{
  "n_layer": 14,
  "d_model": 160,
  "n_head": 2,
  "n_kv_head": 2,
  "head_dim": 64,
  "d_mlp": 640,
  "vocab_size": 532,
  "activation": "silu",
  "norm": "layernorm",
  "norm_place": "pre",
  "norm_eps": 1e-05,
  "positions": "learned",
  "qk_norm": true,
  "attn_scale": 0.174,
  "bias": "all",
  "tie_embeddings": true,
  "parallel_block": false,
  "init": "normal",
  "init_std_qkv": 0.0163,
  "init_std_o": 0.00308,
  "init_std_up": 0.0163,
  "init_std_down": 0.00308,
  "optimizer": "soap_variant",
  "lr": 0.00638,
  "lr_mult_qkv": 0.5,
  "beta1": 0.95,
  "beta2": 0.99,
  "lr_head": 0.00507,
  "grad_clip": 1.0,
  "warmup_steps": 44,
  "schedule": "wsd",
  "decay_fraction": 0.718,
  "decay_shape": "linear",
  "final_lr_fraction": 0.1,
  "batch_tokens": [32768, 65536, 131072, 262144],
  "seq_len": 768,
  "doc_mask": true,
  "train_tokens": 294700000,
  "steps": 3296,
  "dataset": "wikipedia_en"
}
Each number is 500 + 50 x the weight over the matrix's rms, rounded and kept within 0 to 999. Layers, rows and columns count from 0. Numbers have three digits each.

# layer 5 MLP down, 160x640, rms 0.136, rows 0-155, columns 480-519
586401591523576464566386598489429428538480462477526512605460374456488514500446490600543440506465583603421530497443566530
394435541415475580495528481446538559467519516486520586451500525502506426456453513534606516447416495659501561499479607516
487596526474553454467470505420482510447459463528489619490573450447441516510530574441506530443573540551468485507549451614
495403446506490514527437636411412557483468590419414541529547555515518518484424564491456522472450544467537440531477493541
495513557515417471463520597492560505554588537406458567501495588508578429468470448498558430499520557503412519495501542486
498403602582429451472530531576479445476537502497516488600533518591581472487494527524460483497377454494494479542483431557
439456500438588526492480479469579524492474451476513579448448433444487563452497524497499443456555445515494427497492498452
525547549532475651549376496405456524541449444512460516414505496474501428497517492498578507488436520518480480483586494498
458562520500605450507504513489473557458523484479487494522580533447386575556469553493515500569539536583540556567548478485
491484519509472526557549402474550512469605516436514515473508478498521438552441442445490385512497489507497549567484541459
498558449541574510535405471544527499526476448451597554518503550476557554389485492543534492403449517403448422411541539509
450558523432481482526537468547529464436438503491437555474545529557550373499552585514420451487424431596485414516586519465
423540436609447486442537505571498539502469514475511568540555420518475474468539555404429556507480537496488469603544478522
469572645427579472390479538504569529438525456496458479380541540497444512444481451491426537477548479560509483517452492475
454608602476449526443520501471449594410610480514449436576496494540572573511502585469504559565452508462573558494503626498
449459536559377475461498467335442494421450459480491533537520414582589491465488422514458601509482532621520623511563527557
406536497515403502521529510414457493447506474529520437527450508436475417487469505542467459550539435421481446546557559535
512640549525551494563536563424487523490606492499553534563485497435561494459447493452525403409435484501474493407575525564
557455478506508484544504451533481508572619505511513456478372572577510545525432578429447477593451498530467460498477620408
517501515518517469485414537512499403533449484537469428631517477567470566443541528527487497487430446576469548489533489473
475451504622432472583470466528485443549603432386496497459416458516511507511538513562489531484526499530524495460500523481
492499562485485504530507517501466505499499514547400521485504469522452463547516454472461496507571532469532504554581442533
435422468508471483478508512443596461563514486433462451619523556498525469529512489473545497545423512460469423502518561502
541500552505531394632527514450487540536532439516562494501466447547683528484580609572542509587497464550433553505553458414
465532479464413565528564526511413568457460538543506567548447527461550502566473445539484568571484572566490413396510476496
454454454584534523443494607443445482492497383498507615484467515535546495428452551521463449567486459533443398530446453426
539527463592454448533472588471565466431483492463427522520527498497497430491486417482508561470561580513483464534447496490
459388441565493534502418589478599520533446541551455449523518493476450515505483571533550538560508491562536494485477474468
440576525525541543394466559461412461436566543519499507580520410483496508485498483474434609553499516462422440501543513462
491439517508509485479550455553391477480475519464532503506508527507471590525450480390468539414509494420453518490487490437
473506490490554489498483469472393484414533578554564463559612466513511499553561513571429513492516543419506531464533485534
476417506506465621562524480475454459537531465539582544533471432476443547572416576479505491374380496517496557490509538516
512617413496598500492417545507500515557389487503503459436556518480498467525601492475420473469542498494542476479448525587
544511475432581640470528469573516468524497518526598567482527644480485506491477482478460420497509484506441534553442501488
504481583516547548442475612527549542503520523494481446507566431504596550590453407517522482531454432516507444568485590537
533428554500473591595553453538559531458524585474520423525456535489512344520500552547419511518518520555510521497539474485
511561509483470477468521530577454511444509532519519448551516484557477493450521454431507528405517452496460530519583510551
503519447514539522462523511594593502522492532487521483453496396540563455471480451451413545517449567499531512496509527495
494473468632513450563460522567404484519400471508499487468535470528558466582492477434463516407396510562568445610480616468
531487543484533449518455537589431454539505480529537476506486479636577548492477537494548510472420583531546500486571454458
483416619554496520533456595564590466509544502564483512477469421467508459516541466487511421534528498486536475547573439525
479479601417576540504519504378511498510441477537529517440545390515520429465510535496536484568515483540451503577486450493
598489465524538511395374534484391643585466545453494498607585450479563501494538317470412528474559534471437467462500545535
495612567482527540466501548498565486511548472471497490431466436467463592532429540450542551510514520562476612481507483493
470539553497458532483480487433450558496491501483489533466506475518461528473577463443394552364515446526466525485521536488
494514493511521492477544394468587490539405514470518524459570411545606538467489569436555564438483502443440422431477543444
430448448567491518554471509517468499413514474513469612468541505448481492573538540611456472416507458491513514593419561527
478549486509431440487531527546550460551478496530547492406489525508523469520445540544445445468550549423544437542525527553
537424540523473520576371556541612501466488534437535453562520570545609526340498449443555537485504466499484504491533500538
400578468478540362549489569426352536502511452488468523475485583440554551490439454505607523446455512601505497501489520511
540488540539468467581478510520446481503405466555460498495456483496546530458483556526504473492492525469531548475497466512
536450575517430395460525479446557368634466491517463450579488546537440536473487439540466533499612517445455514498554563600
469555555446484634513451592446478389462458432470565519581493510535533411561491554535466512482512543580508534477457479497
550544500597441449464507499462598491559557468487495591497556513427454475533451485473500430457438476523507520503551483516
509507535485535524509392498547461551463405504413559472536446489587556490555474532506525411521437503609597486560463524483
440449554551463438487519481479447476591563509496469488514447520466464576541456502479460511580479530440388563540531618443
558546459575484436506536461513489557456544464441484424502539520470616512560493502529518493446534520500450444614493640447
504507407476414515537382391527461510408487472443516458425492494528431514490461414437558505533482488575494427590561495550
499533434531476453447593489507458544487458524549505526638547482412456544554512473498463427496530579487544478428525440392
491550563495566395548470560481496521497538487486455553506596404444459486523567469403459524525469628489465426432490576527
548565542474503500425509470537544543549551455539516530487530435531465558505480469509553478487522500512494511589474481595
473515521431499484439518587395473467439472512575496498509572530515507567475579554523506599513538599540528608501477492505
508602592526529449530529412468442498504553565550490499476517497480479513479437451528561493528535505440465486575550466408
531634538484569445480483484578640590433483481524491514506464654437499486442453484508585552484462463380478435552614488581
612558429494442483400430536573438527481498443451534440385482502513467544520525484495467557501506483476488499571475549470
504514524485531452537467581428294457481537480479567527512507625458543552456609538469467486453504507569470512481450497434
471465414502442603460498476491420469483532518554485466488505522552517485482434504468542442423461552565464542516552511522
476511538679462536544445594589605540531582579592442487561535505480567436458458503548508545548542597436471472523521544505
532477462532483522483516555515536536470494514501499475350537585426405546546497460525450510437502501517476517494437501600
503536457454556472431539463527444502549504555421537469519499496507420508474476576563510503486504613449516547469470509489
447517655475599559495518498500562646442550469580534498452453462567528531586472507500521477480582647493501447557426560445
535427518428415534512487530458509389471569496502583587464535432475471530458564625492521515448565490557540471528440507417
515518484513518499554454476456464477444478479588424491555635485403553522481541592474585493492498513542575539531552485607
471528464544511485535552469532404627529494547540537496515407516555648500488541523539515425460485502484444532526496340481
571594462514413504511508472489438529505506537525520477545522482435460497519461449516454457542425566489501552521469508569
482482627487543490509382467446500549520526491451358573450533538531464471487382543459480510483419493559474493481534581559
446467539503527452490599537413563456487584462493467447528488472502528557516425423469461545580456445507458501631563506441
457503516502498561442477464465485538495533482543487418579491498456510559514464559503543445522446448496513428573519494501
432422462530513527564427516504452536465610470487438548472481370545619487520452620516416441485445516543507490537519601401
417542449481470472504537491481558453567520486524553541496547504483473446432547425466555475447525533490515427532519566477
421561446508570514498497542483395497510484479459567526606494543499520488464505591506483501389559487479485501512536527451
531552490515433446482501503467471430501552502577508555453505485487517490470607577516573499494578630572501466515528563513
433510523455526461463499553404549474484494479428516515522412337504604544514479580532488553594501504536552470481460516497
448517508437525573501549537506505447444513514515379553451480496549531540563491440527544517460489551599513505495500462561
450504584481442398507542625423471536484431490519416424467555466551373482491508419538489533488409491457524487451446427516
497556450515550495496495401519494492443517519480539509520513457456503508424420477464520491445512478478496375479405474523
510542455516571591491565509454544444610490553447510525467572496521525477480482482521480490474368451604461480534440486516
505438542549531481457499469473538523466539489456539456475458518511570401545499524457497497451453505521493516489470539509
492466487436529533537552593552566603507439450489480547476468512483497579445574525522515524449499545505555592505512589497
558475610465534520536528492427405438581448416434559513549540525442517530521394574403613573529622481486590641425447479472
535631485514543414543471466454509515450481538530548463542468412567651531471582521407540407500453445611482514486493457467
447514425436518484487449497423514467459550559508434488479531481499517455455479459458388498453483428482538499546558495577
526498492508606569487435553544510530460526492437569590521457541510566460564479392448542415494509465534493486430498465514
509475545560504482534573505561484481552415576490498542519474549475530450482435343496488508477537515420510479487525552469
452510523514476529448538542525604435574593467442543427478490400506480547567409496504538436512561488577540572480506484488
503517408475461505538516441428507461479441543464509522407516485487498574467497570503514549506543555518559498507584541489
453530471466550516475496456449523439469524476488536533493467490382490529525513477512479507464418489668558578587500441557
523592494475432424557568550536496590475538466452425474579483478539423444483588539603606508509505508561530538482483562475
514502530580567439518468488565552531394498540518494589421460441454576505530463494481492478495579547553505497425587491417
429416462379528452470451523393436512488459433462393532382601504467551464479518528487493536502515548443527471531502525440
487475467470376438527521499544649447475499526498446585548537490533585453502523500452479505602602590511472521527514383524
377601504556460523533489563491645611558514437561565485511518465554567378497535520443499475457519568475446519444534540546
435564514448502514473446467506492517471553437529568505510544552492413444507404606498515411474523472443508506570550493540
377553494499610407518448494588591451446543499462584469534516481525524515461500473552549519543528402536487549491479555468
511452552581538500493476527562505456504496501483561505529454446579478527549491580538489488516498494592464475510456499525
479521480583337409410521503528463481459495538521544480628603467458478619548517494545557527576467516465575460425648524549
475557415585511455434520521617459436457497463444505535481481492566494454518592483556475556447545472458475660437458507525
443482467524401436469511465407352529532430527540511490461420554524455485499530482408544505466455479565526553592508523494
415480451532545490492481387482561447445511449499480476397495434477501539489508520553523469441508469535571502450534504542
580558507505508498434448492510451510445389459491509571382527516487474467496464416464517533427595505568506556526440636498
467495378574421560545568544435448521483530566405562535464451474466500557555518565474477413441572545565501559566560547516
482465536533581452505508518513568443412452484455486464520479518526537447521590414560517510545515568536443548515505478576
508600390413422531466502430523362401525538534475482512578521504512518458513492515582435519425463516449479484486487508478
538456439452544473597452517521401566469502461399520431481545408573472452552543481460476492472517519486558442549572564492
458561541517616478495596480462498534520553471533492459532513444456466462546448431485537458421519455477495534566482488497
505512450504514424529455507433476514572426572628481542365502491444599425555470474501518449503604545578509381469561546592
522482439578525454421499533386499512429488438462574452511472477489561554592549589537612508571450554527426583514478515436
516491452492536422497428488436542531476592415436501496585441477466597511610506552471511537483463520516473443520409528478
522479528491583549499528491466611516577478462525528568513492516486543487486545498416534503510480443501418509522520501537
539442495483489474439466477524489556534565505506426573435506517481461405486515542524448570435580475356541460517404525513
547498530551547518566515457458495539491479491483490404570525519478526534521491528443444512502493544458431645552535565527
498508450517539496455523513481564522527606565525497393572492394551508527512545540505543501543433510541424420537483516390
518481500460391484510478486507563534511594516549483529447483504493534460473561580483497481477495435437573538461508459450
411431496573411460616534481524430475486566561389571436446560496538500558499519514553507511515537397518530555473542532504
509513516481533451459511544558415430502513481522578577466473560561534473450548484475459400492579556582436539411523478554
476369511473484523566440567569449483488464451472474541505477507519521532542563569542463559498491468535463559584415498509
532540491584493533558434487513403538584589548575471515481545538553499418484537545563511468517532506495426576577444404525
459515484501489461521463594480527516507534463426483494530541495486468524418474437514519553524484501491385571484458469455
496506379532357453561487576464408515452523471461555495462476575526575455595490582568512529568525508458486458393556599502
511494546477547496477504440517616526446496390542525473550544473543534424440513565410477503435465479547591435417487516443
445503492453514507516481577450465461498494484590527487452545522550475534475523455515468475505449513536427595510423518577
455485536480499511507568559542492540568572496405460546447462515545505557551420423522598527534501511539520539506470525488
476460538407471504490546516383464536533536401434569454537586537465497511463467496530303626423548484492402437494454431629
574464472454537552542447391521557507466513465527453535478495493539614486498416545470531570490474503580478465524502567508
509570476560583528502507491527658578587514501517430434554489484470527438511485616469484571527563560474514597473534498448
446534470462489511456477511486426480554563547476476496568493485457552404522517504496607591514476542481500526468448560470
431577471449453463508399557547449481519453501530422467451506588522490442527477638451448584482508552495478497509495521505
412564516489446515474544499469544498418550541505567457427521475496468498463570552566446456416473568498552482588443560420
553408536614616478518461584576477540516484493418525522585450431546551518541538486462500466487460575509446532493405478593
510502556473642536550483475555558490553521477526632566526442471535550493522554408402392441474555484473483474466393547510
535397490487415558443501522550402492540446554502483497435501524526500472425488533477535485500542465504496560587510493447
567485422608392487605510416565417535464497563462515433482485480490516480448522504634401433533424484547529464536570455523
536513599517513529499552598415526497522614490533473461446438489538562543519516467459467398498450418602520520455497520476
456511492486469514520440551527473494464565488466511496362421592448512511566404490545456516502502535450465425571545538536
461503516560486430446522430538569526511478560524514432460510453562470490519512505464535530465489520551455525499504460562
463487491516571484459411480488586416577400473481484400476536479601478562551478571487586513480444532500566508552451493457
490471590611534388448449479461589513513563508488435439459526512486538525574442373492488499533474509529561531563480462472
545456548581453501449477473448435457530508500549451470547438538431479618493571461514588504527445541496468610475418433506
477557520499479509469390530523587518445505531503612489389525537543588460468401444407503415476534488422492533524493534433
472409529444504545467518440515463494410473505512424554415567596573547512501530541511499525458475456547561445467482541477
479417548456501542499511403457407357520492491550488475470519527481475578509494516548594524495476529495561526531520496475
397555490616472510472538521540485506395487467494466568586431423511422410479560523545493487580464638506512533549461477624
480512533426499502431496484535500511411479444502471504504520550531490586487499500503600413421538490579475516520479453447
484484527477525519559501553494429545481519451531485590480465437555500488483507521527435458478530456528520452466428428515
479601566513500588434460502410521466518459544502586490443589624438461550513479529479473549470482438491505506514486515447
453508512467521483464534456375360516451465465483512469523513452432559408611465508428519463545510483526483416441467488423